python train.py --n_head=3 --norm_eps=1e-05 --bias="none" --init_std_down=0.00537 --lr_head=0.00685 --grad_clip=2.0 --final_lr_fraction=0.05
Each number is 128 + 24 x the weight over its row's rms, rounded and kept within 0 to 255. Layers, rows and columns count from 0. Numbers have three digits each. The size before them is the row's rms in percent of the matrix's.

# down: layer 6 MLP down (transposed), 1024x384, rms 0.0723, rows 526-560, columns 128-255
# gate: layer 6 MLP gate, 1024x384, rms 0.0721, rows 527-561, columns 128-255
# up: layer 6 MLP up, 1024x384, rms 0.0772, rows 527-561, columns 128-255
down526 103:097194127123136138142111118151126136114171096121153117084158124156138116148089134139133140105073134159108128151154128116167090114164102139129146161133139104164145147105100091119134122090078121156114144126140113132154148141099133164154104181146099151101131120139071132125104121144133129137147139132094102101094137125135131138116139127115109119157137117115172134116161138110120122131118
gate527 104:152155079148114109156120123056127119133140148142155140162110103110161136152159089101130108109120122107123143154180140100119124105096155141121152089142148142131133124128148127135118137110134115138120154079158117084167072111123133120127164160124124107122115128146101134130092171132119154140131157141194098164133160103095155096156118172097140149151117131138111128145131117107148080139124
up527 106:176118114098104115123120122125141116146116101142163107148086172142157105122107148131142087121147155124156142144125094147155136117124182127139134113100117161110140123136145146111111161108153134152123150072119109148141157089117152126100137147167088129086141134166105160105162159133128149129151144133120127146126135116122100131125092134148152136096069106139149146144163147109134146160129
down527 105:100155098136132135125155135105139092174110155158126113156167128144101084096076126103172161089152100136106126159161134102121145115101134168145144077134167127141137130114127141093096126131134137161114142097102126070122115112088090093133150144108132169132104090166145126108132101148122107119138106109140137141130161140077138109103137117104176109135158114133160140178079121099140144124115
gate528 099:135136145144092135147147135117135166071150088122163078132151167142140167153113132105158129115129112058116139126101139156099095130125129141124093083107126136166111090127117099129099138158121152149127120103114130119149084149097113128115101164120146113146143140131114151101151135119152107105125093121125102121136141129110111122109150144137146097155161100106130133096141132135152135120141
up528 099:144112127151139147088102111085154140127144146104161146110088116145102143106133072133132106111137168101154117113098144160134154125122150151140136143157142169142155165116127169088114137118144156115148109167107137155105103085155158116077108111134177165078150148158101098097089100119136069087094104089117123098136139140115133112130136120133114143053137118139189167117107095149167133174141
down528 101:094086139154152088105162093111152124106082107133083143134203114114156108166154178142087152093093144097138157135146114120111125141096157074100131116133140131144135124123111144145154109140121095100122142119152134108152164143155137104143106117128118157138087105106094193161121142142137138143157138160091151140167064128147118125153123121161115127194140121153150134110149154147130126147141
gate529 102:063126120157150159149114139097119156120145153160148130074136117128157159118102146140144106136156105140111132118143121156138146140148116149111138082129123127111143108117155158113099121128121149134152084133130104100122144137153100138108128123156161131121161096097162135118119135105152133137114151138147121153121142151137120125133133140141092112154148114177160133121120129111143159170141
up529 100:130129138158127166164161135141117135147093122164177160112170144182149122111136141128116103138130121154097080140128077127118124117117142121157137118140119166136126107121094114120122129150149102118143134145161110136143132150091128157130137103135154143119138162129111101128141129130166163122158082132121124137125149136143147094143145136130115117134155092119114129120112132122142097115107
down529 102:145143162139160111104138116085129142130127180142136158098156133104139136149111142142138127111122111139116144163129112154134081132065097123073120148116152098152114142143115105120146092134176143118135126157130110143136116099134080106122104112137068163114149118144128123155153120136176149103111122134095144154094133137143179063103140115150145134097127158150131133157154103183177142151151
gate530 104:120089108163131154130118130131146158091131118138106153144136125169143092108057125135134140124141123110151147130115141134132126095133148154100127157144121105115081111137128152147119117154139123140147161153117105126106144110128136118147115118090135072141175142104148151150149122155162108128106134122186118121139113133113154163116136152178137141081116111117132125137100147117115140171136
up530 101:153140124160128150099117120134118133113113085138101115128160097094154108159139097131126104112153099164116138136143133157148106132151139124153141144105151121134137133117118116113087133155099117140115156102129140113122116163138124127078136103126121130137162157119112162122151127118168085074114132153105149165099148113160154098178083117134118101148125104132108182108151141129110114064091
down530 099:103108119138174124131152136105192112119105170151104149102158155125147103149126179154166146125119109103158093122158139147113117127108100120074093128123163138126112153117169126106172152136103115106161159164130079159110081108140177139077116114109155125173112114155119150128150095113132116092107135122142109133111091119079161132152120108121155129126115064151164142160117209091102111106135
gate531 107:111132077169127117096127099136137157127186075125139142147088134172118140144176093135116101122134108097081136180116150168107147144123091135099132117130102132158119106179120133128097121144127089118135149148113127113106108092099129111166132135162122148137102124140140100017077157104097101136098114130073095096156139105149114132156175200155117089127153116146100143126139102138142148113142
up531 095:102116112131126141141138199086124155117091131122145142152108093122123107122106122104097123174139127150112110160118121132147148149134153153121123141108132087146130092115117130115110130130125115088199149139127106117139166114131129123118142125112107101115104139137143139110124129182083081140150140103138114131143147083150134080119125103114101110132162112152102155154124113150162162134112
down531 100:118150154118101124122155069134148155147144152139141165120150131101123125139129106110097127144159118120117117100125118131130175072155099132098122128118135114113157137182142095121134152150108133171126122159113126155121089132141129125156126107113133117119112150108130152092099099157127134148163141074157106101132149115113060142107118125149119154180131128146098148084087124140101113174120
gate532 096:117134151149112144140122149106109117121163155084168143126113161118080096117142140137122111150106126077136129158131100101129190106122141162137145109144171144158127131125167127122137121076169095104133098111122158132120133131151173165122128126144148108134103122137143145157141101101128136150134072129126111153165147132121088144140091120127204106125135139113144150111110156125127115094138
up532 092:127143141107169144163142181105099157120108157122110099146142161125118143145129146110146127138141133099135152149156100098111125102148129145138152166113119116137181134130123144152130097101113127119117119126155118158144123111131092145126130113107130118102114135086139184121163112101158115112156085149120114142130156095118152158104150150092122135123131123116158136110098139090112112161100
down532 093:113115117125111132112122123150138116131101105151167145147103123087118146125152098102129128116114107148128083106128115123154122081122108103103116144141068114131139145094147065084140109181123109139177137128141155127125157110156143108143147181126120119110153121142106106105169164137123122173113154126161134087091116157118145121196134118145124100109139182141092141140150093135131149107113
gate533 096:187107163117162160138164167131109164105139136143124142134146134121107153143150132134155100117111125133148125150159097082103141138094143161128132155164142115152132136158127120166083119097108125133101123107118118118156130125161145134114165144077092161141121167138103169141095137123140156132091113161128113117120093128114132087132133149151135131130107140121148142084140102128129108150131
up533 103:129155091147148111155123108118105130138123139126142150107121166127153148130137085158095080149131116095115154131136107129087121120092154138113127199093070150141163130133139132149120125141137147113174105123110143116089125129109157133116161102093129155141149118148141105112134131155124112117167136134108106190085151130100103164165124196126139146096166121142147141146152110093131123119133
down533 102:135148102128152117101162117131111133122145170109102137114154147136126106140123106127187187085135185132154100158138129130147145117150163166109149096125125106115097143111099132128130104141094101093098109090132099125121126110130129140146103085133142124153122154185133129145145167117132111146094139156180171121085124140107152093094153116133133129149113161139141095117111104105086141182131
gate534 104:125098165157153118141122171100197130112148083144145188123098097165139151147145150125116177098122103130129131104112207146121134130104142124146126119133136128119046111082119118137129106152168155146162156173109145114114117141142132131162137129098102090118134144109134145112149135112102155168182133105118161125136114141144081171156130101159074140100119101148115120113119163127162172134149
up534 101:147161166108118080135141113145110160113123085138122077155127131143185137144109170126129144154106165115138098138134098112173113142151105138131135151143093128129082083152092160136115155105143116115127145127144127103143139167136122140147149143089146153100134114129138098140092086139117112113151168154175125116143136159122132178147137142176131122115174112177130137138107099167132125086186
down534 103:153077137158109147134097130079185116154161145111125167149082170059119121082177132102107148136122112101128128101101131132148130124107112125120121158143140105149112094146092126159096101121108153147121098138118125111119130126114130165148110134129100112138135117132158148121142153115146165135092096132142132096134147129144123113148138064139126134119137108151117136162121133180106091092161
gate535 102:148144063091118158195123085115120141143128114139135114134109171138170143141137150098134136108152104081123073126156153133112122132099110100103157130100114067087135096117124156126103140148114093139155154120130194142090080106088128115172154107132116093117119110126140106149130126125154132179128142143122156157108112113084141141104102106104121119117119148104136110106093130106079137110117
up535 099:131112104098125139158143134128168155091136113151102137133117155107135116136104130099152117104135088108112103077132143148113135114116150141118140124149152090104117139159194083108104128109154107126143184111179148107135139166182152126159114112132151118064143111163091091142098126088113141121120118152137088119089102139125073130140091088132143150115148117125139132116154108096099125163130
down535 097:126122170122141163058131086166138102169140129097132138130153145122141199164113170125122149187151163137142139137146172124142127144120170130080138150147108131107110130150133114139134134174137155156153167144104147102135137120143140136087127143095136151153156122086160136106158133107148118129137135140124115124156111126171147113177127109177151162151119139101107129141128153104133133093134
gate536 101:138145114142155120132096109100162108146080110138094139133121151119157115133102123121123159141096110128130127113163164131124114116096135092117104139124124108134108152087149159132130152091118116130130138153134153140110112151131132135080117159087124118103109132152122121096178118098148162145120152106177150168152116137149150134101119125122136114114161114145147125134140137095142161122096
up536 096:173099129120136131123122097195156145115125109105126100162159136147142139105105124092141127127085154104137108158114128106057096096123133161130112124171119127173137132136134185126131114103140083104176135146144149103080130157168149089144161158120105117115084149123128107168135099137116122178124107118135102197115120122129141088101126101070117112150121152096161124140103122151126095112153
down536 094:110063104135108143113132164098116168166132148134170105101122137114083134160151116099156105128111135081129147134121148103113131136105122134141106146111090102106140130154174089153151167126108170113103146153145136129148108125101079099122123106093153145116132139119099092093110107156128147137113122102104150124127132120115158178140112138151153177102134131171125121142151134107134174109112
gate537 103:147148105114088175166143140121138144121066111123161152105122121141134103170153101097145125086173120094117086127082106127123097102153100138083154120113139146140091143117141110105059147145132159136102105118153075130121083086102142131120148118135127172140167158117117089138093133130186147153092149109099116123151134102116137126097167131096127172081090108109118115118088106117112145142113
up537 108:145116120115114127155150128139112131125115100178154132158143138141128112126167114132115139129098130089124154121125083114114111115116126114113131142063166133123122148154124130122141095142118149068190134134124133160174114141157114146140112139129105186137152136140155105141121115110144168188120107099153105131127099120106115176147166149171119143152091131163143139103117111136119160146109
down537 103:125135099102109110129117129128110152134107147162062139098132145113159132102131043138168106136127122153090141145158138128128095097096126142110121116123096128098107150108183133109130119164107122133113141123109105123071101123162150153111140101165159095127108092127129164134130105151089136116149119115133135101142139139125151111125116152117150144119125107137121125101089158099095097125161
gate538 103:192117135120182129102147122131092120121075148091134150107155116114112121105124133188209170133137122132121162131107149122077174120136108121114060115093083078094138136105112151150114104122155141114096121115135123157116168134140108115154118137138095118134098137139131107109085174149137109130137152151122138109137123143138155107149118149144154135117109124155125128175094087140175167145095
up538 100:135182154129091113111100125133127040130114139088094106153115133142104158187147128125122111112092082124106180125179151103176089133111179118150122138143157117142168150121122122094104124095103130140117124122110141098157097185124175135128149142112135138179114111142152163131116151132124090058130135134120124104139133128121129160168129156172098076079126130131098134111103136111163092114142
down538 102:098142106101109145167133142138107127140094155139109130142116100083155177113172132166172189156079147134129097100116148122106167076142133128146139145103170110118086112098128095135140097116149154099079114144089148125133138117117115110135107116116107121176137075131106096120153118074108136138126126149107132142135133161098147122126141131154166097149094123124140095126131108162135143099136
gate539 092:077147109137120108142173120182156147111114139123115154141114109133146144136143127118140093129151158125112157118163180130152135144135127138131154132122113136117138124139128138103144143100139095098187113119134108104079081105105123122125133096113148119139115128111150104125095127126106103143089095148130142129072086163130145140096121134128145125099137134108138139143118166149095127091172
up539 092:149129107162148150109146126161138108124128162140116155142159120124165121126150142133147127121068136115140128108179084188136155148143122126137148126160115136184124115153153137122168166097124119132171106166123166135102162125112123191109103154145147120116124142129103127149107110149120121137134131128115105109136113127139121126101141135116098114094113159122122125134097170131141115096177
down539 094:109137148105147100148116095139119179111133122092128123152108102127113168120118152131130133139199155150116100161151132112095110121175135137108121125136098136098148132174160121131102116163105172128108139155129146105148105110146123091141155139095138150124107090135159122124129151114118104144129155135137136145143105151131166132142107141114156119136165086164131156087163099122114093143158
gate540 099:147157111138172104104123134094127156128068084152148151133134183120133146164184109078118152132154148119127122084144136146147124140103149154114125126165154133134121135118124127161090143114132112131092170164103111111116166146128145108102140126121108103150156121131094122157119149153182143132188154129104140140186103134120122113124122109128121116101140140141141123117098138131108149141102
up540 099:119103151135089128144125155142109129129126112119133119072153094155093073161161136134166087124104080146118105107110149119090115132114148058111139153126122124145136126119125139154076100132168161157128122148116142135114114161159129115151142114168109131113092124104097094123130124117155062135190113142155147077108114126123091133116129113126115124109098139119154157146110105133121116116132
down540 098:121143128121141126123127130088104128101112106151130148072093131096141137139140104157125135133081149095131125131154142120154157103090149158176128114096104088118155125127133150130181105148126126119108143113131135116160157114162178116120121168104126102192156090154091161173121141133129120109135139139079108118152085130162141129120138132085141113124108096136126088112088122156100148097135
gate541 102:142126152089095100104124129121124127138139113129140129102152105111139155139139180137086106156156163162140160094106145055147131136142166112144166119123173156126137138129098131121106143138105155140114135134141117112090152100164128148163188085140115148106106156112150105177122145145170085149120126133122164162111110099118163130127144149128128152121143123104160151123150156121110111143145
up541 095:117119078156129112149147133112117130123181186175106118140124123094110100167116147118143152099131130126124119072128090128104123153121115085145106127075145100148142125120165123128150161113104109196117128124156147145167128127125143145126157120131096119135124106113135151124178125105124142137112159122113097151123139094116133107135122161120116110170167111113118114159118106110149130097150
down541 098:174153192100085134144121134119125100150139112159154145128120080124153112087140136139111147088142169152169111141177154119084160147115055121123168134167163128096119116161104189119114121149120105174145124181155170169133152098128150138173124125150118139095145092121101095140134119130154118141143109142123110145135154120086114145148140113165160123169142142127153117137161138135092099178144
gate542 098:118127128125126087118120135138105130109134105132142150118096098073160108105130126117119092146131150061158099121111132138122156125159104124118157130133130127133107127132169132178151098149122097133118117089145104110171109138132111115101111118106123149174105169107139140103116121161144077133175181103127090144176178152135119108114138115123183100102143107138169118111151163144139125133136
up542 095:119152088141082123117122161130121104149109125106099183136114105124123119199108105126075125170132107080129117137107120104100164118114124146109092120100103112117150125148144100129174111156148137104101158140095170110096137115132157089115093141140106106136128173134123115112135099125140081070153106102098161146114149140153101208136132100135131085125126135123123171101133089114143108112127
down542 100:155110119144105136147177104100178165161181122143132099164105156099086127101158144111135145095146089133122077098137121124164098145144105110117136115128102159131091112182093132096099132164134144174129120096112074143084116121112122169103144146170174141173138086139097137136081132121136135132140111141132099201104124080091149100155167115156076170091155166112129110116111101126138130135090
gate543 097:136148107130148153127092153156147128120085094144155159082136134104179134125133154116120126105169124111110121148104132112111133077131120085152113142157089154162147118123182141107110136125148124132136116149121179127113119127143156087136089161130128129090143132089164177096163161093129149118133144104143136119114129175139111140120156124116098141140142103117148121139121115068129165110121
up543 096:149149144153158127119103093103143165118115139128149141103133126174124146119129097128163099144101105139154114127186130100137152161118121118136132135164137159155128114147134133076128116148131147091164145132134092149155100103115105152166136132129133142149092095104147106092136142134119101157133076163114172126122150146135112118138123150126067124116143111146105101127120133117189159143082
down543 098:113084126081105144137126121119111081109121150089141082152160144119128138181179094151130156119125114140139168129162110147120095125126160174099119124075108095104137136151123136120135123056132148146113134131122056174083137095113102117085098121123158153133150084156125136147089110110101125109117148124158112177071133106139133072153125124131164111079093110120151125125148075159124122132093
gate544 100:097078150103086146142126122147107135153116150150143133169114168190114108164120071146138075123101139092100119089072134150145108155099165141146113120158117102164134145129107132170106153096117117131113109137082132127118124101120151112128144103163129115126138130137157161125134117132118080143147151095128154109117136153113120151141109120085150075121116107097103158117133133116131134131128
up544 100:085139120120179120102096096174143103121163162094152138158162092118139102118156144100111122129138144109141138136147146176139100153128102089148104061147135102160158097108097125135136163169094182139114151083152111154123146117117131164147157127125131133130146078173112107116105145111112126170125159071130109177122137137095134132158121159172118160133096094127159124139126135138111079149169
down544 098:121112083155116134118149133116119164130152146129137158094111092100094140152110164130138115102153114178167124148123114102082121139127119143132131137108119168166162164118132164101148109155098130131140127102153158104144126126098144161093074111135146145124091093146061120130110130159116119147093114113079098102085161122197136146096137131135093125127098104166131098129137131129067114122059
gate545 104:085132140169092100140124074089094099115157133099122119134136112140092111117136139139132151104116151073111130121104141129116121154181127135076100126118112116157153126145153116114160146103129144160162178144071126104178133135121117111101124110146109073149106085120126138095086134124160176086161102113104144141193175160156144097136106070139136142150163117141116164092161111156102128132118
up545 109:128119145102142129115170106153151156121100147098141114069179110120102164132120121132107123137123136127134097140142150164129155158129090148137121120129116111133077132144137111128145130152085101125136150105108117161070130136118109156110158105115104118156130134168106126187102111160114142100137102110161119105168128144131117152179120121083138143186163140162102098094114098156087121108146
down545 108:097115134120105117113156109120140120143149127118145120121097121129112149132100115120082132122143119131136152130127130134114117141093142140152102066127099148122149097078143105099092148116113110145149152132135132155113101122141093140144122139107102121121153136136172137132129115093096107110117129082148126141148138158138176138119091131158090132133142160141108127102142138084112077132164
gate546 102:121119170119117153139106119136156110113135157142136130137116134119205132130144124131121121105136109118158110129100146166121140155101094132155148129117144164119145080178079126124133154079168127148137143120141120106124128113142108070123099092087146139096156158145149158112186125164090137181135152130162128135080114104105187137156124096137125135123132119148127100130149128143118106160102
up546 094:115075089164121122144106111183092118115108135074132113141103090117084107128072174116093132096180120171088091085123124115125146096124145073128142163129122141107136145097140133127152096127114112120087091103138137113108109134126177147137142086111090122136107116094137129108113144115117071148111182123094154164093090127149118078124176162116090137120154118153115150118101102141138090193136
down546 097:148138121142156132104136127107135154130091104144089124117113129069115124097128078136148159158114159088086146152118113116141097127110157133113126142109160116084142142155125146105112111114176148133149153133118129145198124110124093169134149137128107161116140081155129138154124130119126098108176092121107131098152100093146106138165089080125117190101140149104122124122121148136109080132189
gate547 100:104133166141121099125159088100144120112100150153129216141119135138123124129111150102099194120125170153123120140087084095117139104125118143115149151142143130143097093118085159115125147106122110154133097102123153150156168137142148113141149164116151148148121099141080120121134128123119092123161150110092137148106141105130109123163126135164150128150127108143138109112138137123071079145105
up547 098:119125146125113139131119150133135137121108126168097138129117122161115157141108189161107124137135108077146085108166165147159138149133137075110095101133125089123121126146123142134139122131112145164147191112106095127135187080106130098162064128137116139159095085160112127104158137133185197100157129131148127134132163157141123145102099116149140129091124122143104131130121184112131126097129
down547 100:136145115128123083114087087137144129107107129105152129143162119125142164124085117116119113155145174161153154131131140116180112122151101126089140161117100151126116137119138125158138144130132131127108144160143136127126144135183147159127162115148154138143111185126123075111079149156121149104166115133142123119131162106116136080151119126114089132151141118101147112136157131144134116127127
gate548 102:148116106080141126143134114116166118159119105146167126171112142122118155149116157167129114116175138077109135160107085153115142125169105158119125128123106115127131118150150107167129163157146204148097156072116083114124123158082095127131081132091086160149099130122127186135120123136139150115149136132140126158113138090090101129110118124102113163065157132123095131160092147100123089091070
up548 105:145150139149101131131162162117153091144131124139094158099130162109124119127113119153116117141140150115114117130161084110163141170126117117144115136131110152116126107109169085179074122106112128130151167115121158135126131164096124134151151131108129121132132134158152133130122136124157106133141142127145108126138096093123140139139143117121105153106143153185126117115131114184121065150107
down548 103:118153130143102148092096115117130135089147143131125137118135102085125113110147115100112164121092095092122145139107123093130090113120140154111129134073126105130154125123114176127142091123119132153117136158120139155164131154171121173107097110105169120079155112112145120157163096133129081128133139091124119122156142111150109153187116177106139175097156138123114188091160061139104092118129
gate549 103:108136119140089149151176120116126108116132102107111102122143117148078117125096141144098110113122147150130132141102072123136135145091123141072123065115125131153121118160172108127140143091102121115121178120174158190122162136151115132127176110120163153166131085137116124112154138150141141085156135155120118121116127095124130145127183125109156125103117115135121108122103137152118123102126
up549 097:114142121137132161157150147123111137102115139136118122116120128109127118098085110173118137112138145132131139123174091101110103114145090118151139144152120092145147163128137168051114122190085132154136174111140143158129168114158136194091141116164139117153102129145138113092111155128138155155118139123155160171134140092142138062077124111113143146137123169133117152124143146156093141149102
down549 097:147154125144120142157115101199114147120126127163115151150147140151103136134136096114138113158135116125096128145104126141130096089163119124158121122128131140141104129147129106141162156124105108139143121115115116100175135107174122168087126114114059112126198099163172144137072120166137133085117136146154142106176092135129082116128151137119094101124137076164106115148104136158101174137118
gate550 099:149096134134150100150111114100142113142143098142134139126129104162114116144157108130090124140126118140085144145085133159136150153183121124125132071148135127108131147109130091132141106122089113164116162151116093138167128150116101122137096121117100104156104127131105113184100118112137152138105141130154138104094126117148140152146090106111116128083110129118114123111125151112122104170115
up550 097:113147136095143089150137084132157149112161142137143093145159106163147157124090136105084112134187165113105123147087112153162153122111131127147104096148134117095137148122096069149146122092142114156103116131149124101151122123184101120131145087146068084144160137087170142115148132063149167117109131078161128118121100161139141125144110141122101090131150125073122136149129153132141155133150
down550 099:126102160131157175140136165124147120114109123108125116127120095126103113089208125148095165183137116136129133140131135145148136132130131137151097127104154139143152153108157118093102157160104114129171199150108104121142139088155131073129146143158146178148122148107121121161119091122130097124140131190166129101132101144150119072106138123103134122064141131128134148150107162073109148119106
gate551 100:110136122172104096115161135106144099148121129085114175153123109150120139174139102118135130131132152113105141143103165099157087136123139126152156132111121160146109140157134153094092161164177127140093112174139134125126129153097173130108122144118117094146140167120118121119147103131127143115147093135111154132131179133140122208120157125134131071111113149115071111146126118175105116168138
up551 099:064167169159107181150119090169122141124154145116125162127147113114088123101159107124085112134139138111113189124112098139138139146087067137171150123151110082087103099135130151135086128131124144128134118123134129108119178126086128168152138156131115144096119103144129121081154143142111119154157122155090127079118121151160085107125116084141143173115119163124156107084125067145134131086148
down551 100:118159129119088118090117113139141110161127112130109116114100086149121144127120130180169122143144123097102143163137107082116081138110126142125141116123157125080147072144125157127118120196136131119140144130106114136102153177144116088119141151149141123108091154098147143143117176107151129101101113114123176174091120085121158157102132133131119106204110136128132159176118151096139161098135
gate552 100:131171148139150119106097147116144107126217113144171127121080157157096146121128095124134155142152087135119130100145135117100156117118143142193125099100162118183128123171158156109096131143124124140059120131127144151113157114102116134120094152136123132123130121146103123165141096089140113117122115138153105156119099129117117161119134139167167095142166133081119161104110173130139147140084
up552 098:116154125141148114168127153114151146135158122119145129161106148150154125123139106115150156071159142173119190176148136135172105130129128118088086139138172125113140151138110140107118131085141117138146136112128122082166145075118169129143161146145109145117139132121159158117114129104129132105126114116124181123142121201107113170132132064124155161131145118128122140066113137105078141122175
down552 096:099126100101135076111129125151082114187121092155087144126093089131118099127141142127111132132088149119141124110098132149113141153128167132163072114161116133160131141128115132159090157132169138096174111173134122121179113107165091161112140126129101120125128102143146103126148136125150114094143138109115084144121112150110092081124176166140131132081111129106107114137108141116132101143106
gate553 101:146126139163145155132084119107180114150149101157123114106135126157085065115154120143130138069106119119086103112142138146142113111126137098160122151113113180109102113126129156114149158132132159151138153135147175154090139133087145147110132099105116142132120142089160113071160127174157162132129130135098134140115153094112124127128109120152120142144106151119126085120175152110118147124150
up553 100:132127104129165107130121111115131107142123093103133157155122127146123131151091123147156119145092137126144136139098128126154111127124160102099174110119150136116101118151181123120122141097167150104132139110150144115151140127129118124078131138102120110129188093131098116108118105094151112106149167076123137131108118160100155143109126152103173097104129198121155124154133127121144130087140
down553 102:081143188125115147155163118064132134139155131162116131128073203157113073115129162138120143098115091116167112112106130126125093131135114133126109152152183114105125116126123115153108136153112170128120133142154176158104133135108165126111122118177098116102098111109118082174148133165113110147139106139101108102163133101105119132090124161139094125127127135106141167148145135161096138106116
gate554 092:139129117126164130129120150133133136090136117130108161105105121107134120140113120123130142108164098091168161135146096164103122119109109138132117147137102107106138127146086107146147127106132124143100122156117142105155171123112128083125085128108137126128129166149118114117103133133117139204152132095163114113132104130125123119089137135170148111145145124125124097104140163113152132131135
up554 096:110110113128120124151135108125145122161131110148138070150124152117165097122143129170133133114075161122136071134157115113121101109127124146098104088142124119084141147116144119109092137122134163096124102115152140121157164141164117100117154118152091107153132145113110150127116145135109167107103090127159145118136101151118134169138165130095160112121141110180147138133133130096124137098176
down554 097:118121106105147172116133146114143138121095155084115155128127158153090153088134100172116137122109127112159159151144156098083132085125135140139127135103104143156140160122116134114154142136125100165121076110118105148145096180136125102162132142103103140140147125111109099138174103118104142117139099091144118161120137152144144101123113085142145154094148107126146132146123174117097124137154
gate555 096:111109132136081147146161134153115118141144124100117143114143121097173150158175132141065103133123122126148123138138084123111184132144144166110107118124156106108145149136134153097140113139080148165074122123136210126107121107125114163157159105153110138119162138106114103138152147188115146113123132147165125133153121142169110145121121097134160124160145146149136136092148170113108091124120
up555 107:122142158141142124148119196095146110093166120151113137133139127082118150108083150115092160132119138162134107126095159146089117131096075129126145165087099122145096097150150129125145135106100131139131101129087117132090145137137107082156112088128147105105102149093115102117116123099134148137104120100100108120121110106152125142141134116116158067111143173131118114160153081167099102146137
down555 103:137113125126091135119172099130148136118104209113136094125104113147135125101099138097081145131140141139165094094117151114142173156086125146109148099155124118181120115162137095113111108104138137068185115134146110098171169134141125116098125136126112078147126113151078157083129107172131120156122166142108119154093089141127113140144162172101106117115161106121104163156167145102106102106118
gate556 099:143110119139110097138102140148130123077125165152130169159131098147137135081109108097116127148130144127099151101083124144105122101099115162153118127187150122113129167079136127156110072107095141128094110087119141094108120089143138129152189105114131167139093144135117080174124121126116093122128160130184064140103149119109130124099127125118105155176087115133153093114143128157097117133167
up556 100:159117115169117150151157140105146102162117147128127136147146124124149162142159131114119142148147112148117143122153125085126149157108135137102120147085132108105120101161131156139111168139092099133158113155162133135112127140132128087101127162149148116143127166127102115115155143106128151148088124101149203143138141159106114159179079132166171144086120150123081115125108106153096127117146
down556 097:113155116127131125158154140167133143124127175145132146123130090077156096121119167159094119138117129149134149127111117144168089152165149122143127095102122133117122111085144128096141123096098163145085163074114135100167139096112112151125118107110138121154126140144125084127139126066124107125115154104126139134090085095169112083103142154116125168145124089132119106085147146137147120080111
gate557 097:149121130125112126110119098123123161124097167113108135095164101146139106078107108105122141122140143095137129115120161111116123168093123100099126163115131131119134128141110153122080113083125166113166160146145129130111134133097142120097133149131156145120155129133171103152159117119162149147115149132127155169167096159132124170110103125080123092107125135121166097165096123129098117122160
up557 105:121155053169117172106176119122147165116089151085137115109181113128109097098114116112153112149119128161120123151157147137096124118138099128151095116142112118108122142124124102092151141127139113131104104154138128113115123124131105141119101143086104138126140111089135081154138147144150103113135148140160134153156131116166163094117153144122110111149123121073090129152081130091026100104169
down557 101:100158131112114168133128154151144106112142139124175108100144108141128112104100110144156144158100135134146131132112154142114096103107113152114127086143143131116092134154154177103139167117163130110103144136135168132143120130119165088120133120151140115161124143155139161137111114079116117127171165110131131114149119151106120098119144111098118161127185156109092136107133146148104129143129
gate558 100:130145173179134097160130142106116127130162120118137111090118121129145144133123081154139118146150135110135164131153145102117109117171111120135118102115132143091158112129102144080183110115097146098158088108131116111135182186133124095114113144119142088140102094105094096109168116119141187126117148110117083134109149154101135152117104142124161150148107160099110146119094160106094119118092
up558 097:120121152121105095115118088114129112108154108125142149130112142107121126122158129083132147102117141114093153122108152121083132126101120187127120118153116152104164154134161151176142134172096099172134116159144100128116169118113148155116137155134162102111125115067103106135108129072149159120138151155099131090163118122150164126111172144098140159167095188131161077117107151160113125130089
down558 104:132104118143146134136105112101129094129125085160133116147173130105157184098105141162079130120143105126097145125129129119135207139101119135123210100149100143129148130116143144127124121134154135089149136125114148168103162155133125160103189093135098128182170151133113146102066138116104132158185135125142132142131130111078134110163103088128140164143127131138141129088169111149110153129166
gate559 100:118140116148120091138135131112180106133115168182109091088111134092128141121176139137111145149130160086126137142155128119104117128166141136147101147123148133089076157129107125112133184119137147137141118112085156121111159113097136145134158130119112151156147117155126164116088111138115126104121101100138138076121127074172136184097090137109128135144128125133110118158121116117119117084146
up559 100:142090110146143138105116119145121125135149141105116139111146143115139150124129117166154120162105139095179094123101133127121129189140110111113141107135126167137139130110147121135144079138099140115149096122162133113155128086136166091112125133179126140166097094115111158118126144145130152119101149151129142106169124139108095140128090157148101098152146163117160095135143115123102159169158
down559 098:118157171155096149152124138117192170109126132151124102157071147157120127136085134156135122141114098144081125121112147154107107086073139137113119085083128123154110158121124155092137163147118099153143092119121135132111112131142117111080087144151097166131106092080152158157118059121153146127162153109128180157162123128159109143155132150087147093142143104137145116121138148088113127112113
gate560 096:123142080142124127162162089094111049120109079127120145103114142155153132127086129153141107121114142135144147134150099154104124126124124141137097162132140185147134115123105110143100117145141126152153117157124168111129117170167096141084103110121129117103141094164151099120143171166135118123162130099097150107108172129122114105147117122104172135128123155120159140143136114133157121173167
up560 098:133106170159090159119141115116125156117124130133142105104158077089107109105149139134118166128118131116107150077144129121156102136120102147114141135108122136137073141148118155127105110137127107117148124106077107143107142097141136123168134124104127091154118131116128153114145142131126068113136156121189136132143117131143132145132112142128126140166138117140135110134136114166102133108135
down560 096:145164142103132084139137116121106123121153130116149144134066130131107121119095110185091092098091178156121136137144155111115122116150078131115091104125147099158108115134169110123122141096120152114147130142167199160113109149146119133133129120133120112117137113094141118108083130108119134133106113106122117112096125153128071103169121095133128131157140142075146072125157150109171102089130
gate561 093:129104136107141149035144135101112150154102154102099124150135112087121153124094159176127140098126109112187121135167158125120095122144144144115103127123127121104153102137125156141102107105112124132142030128116092097143107157114125145152085128118125142115149147145147115125073141129173117121117144127156108121160105134148124089163132125118167106132149115103117113142114136137121101086133
up561 104:139087123119150113124129104173146063098119104089139091139095118177111120115117161120118099131109154116159091105135126159125181118124108118124089145072184111131124139106129131150111129138103090112120141126133140129077124105133112163127126128110120151085149125124097111138109119123132152133137134142126105093141131186128164151102120169109115120144174127143140095139140141114146130149115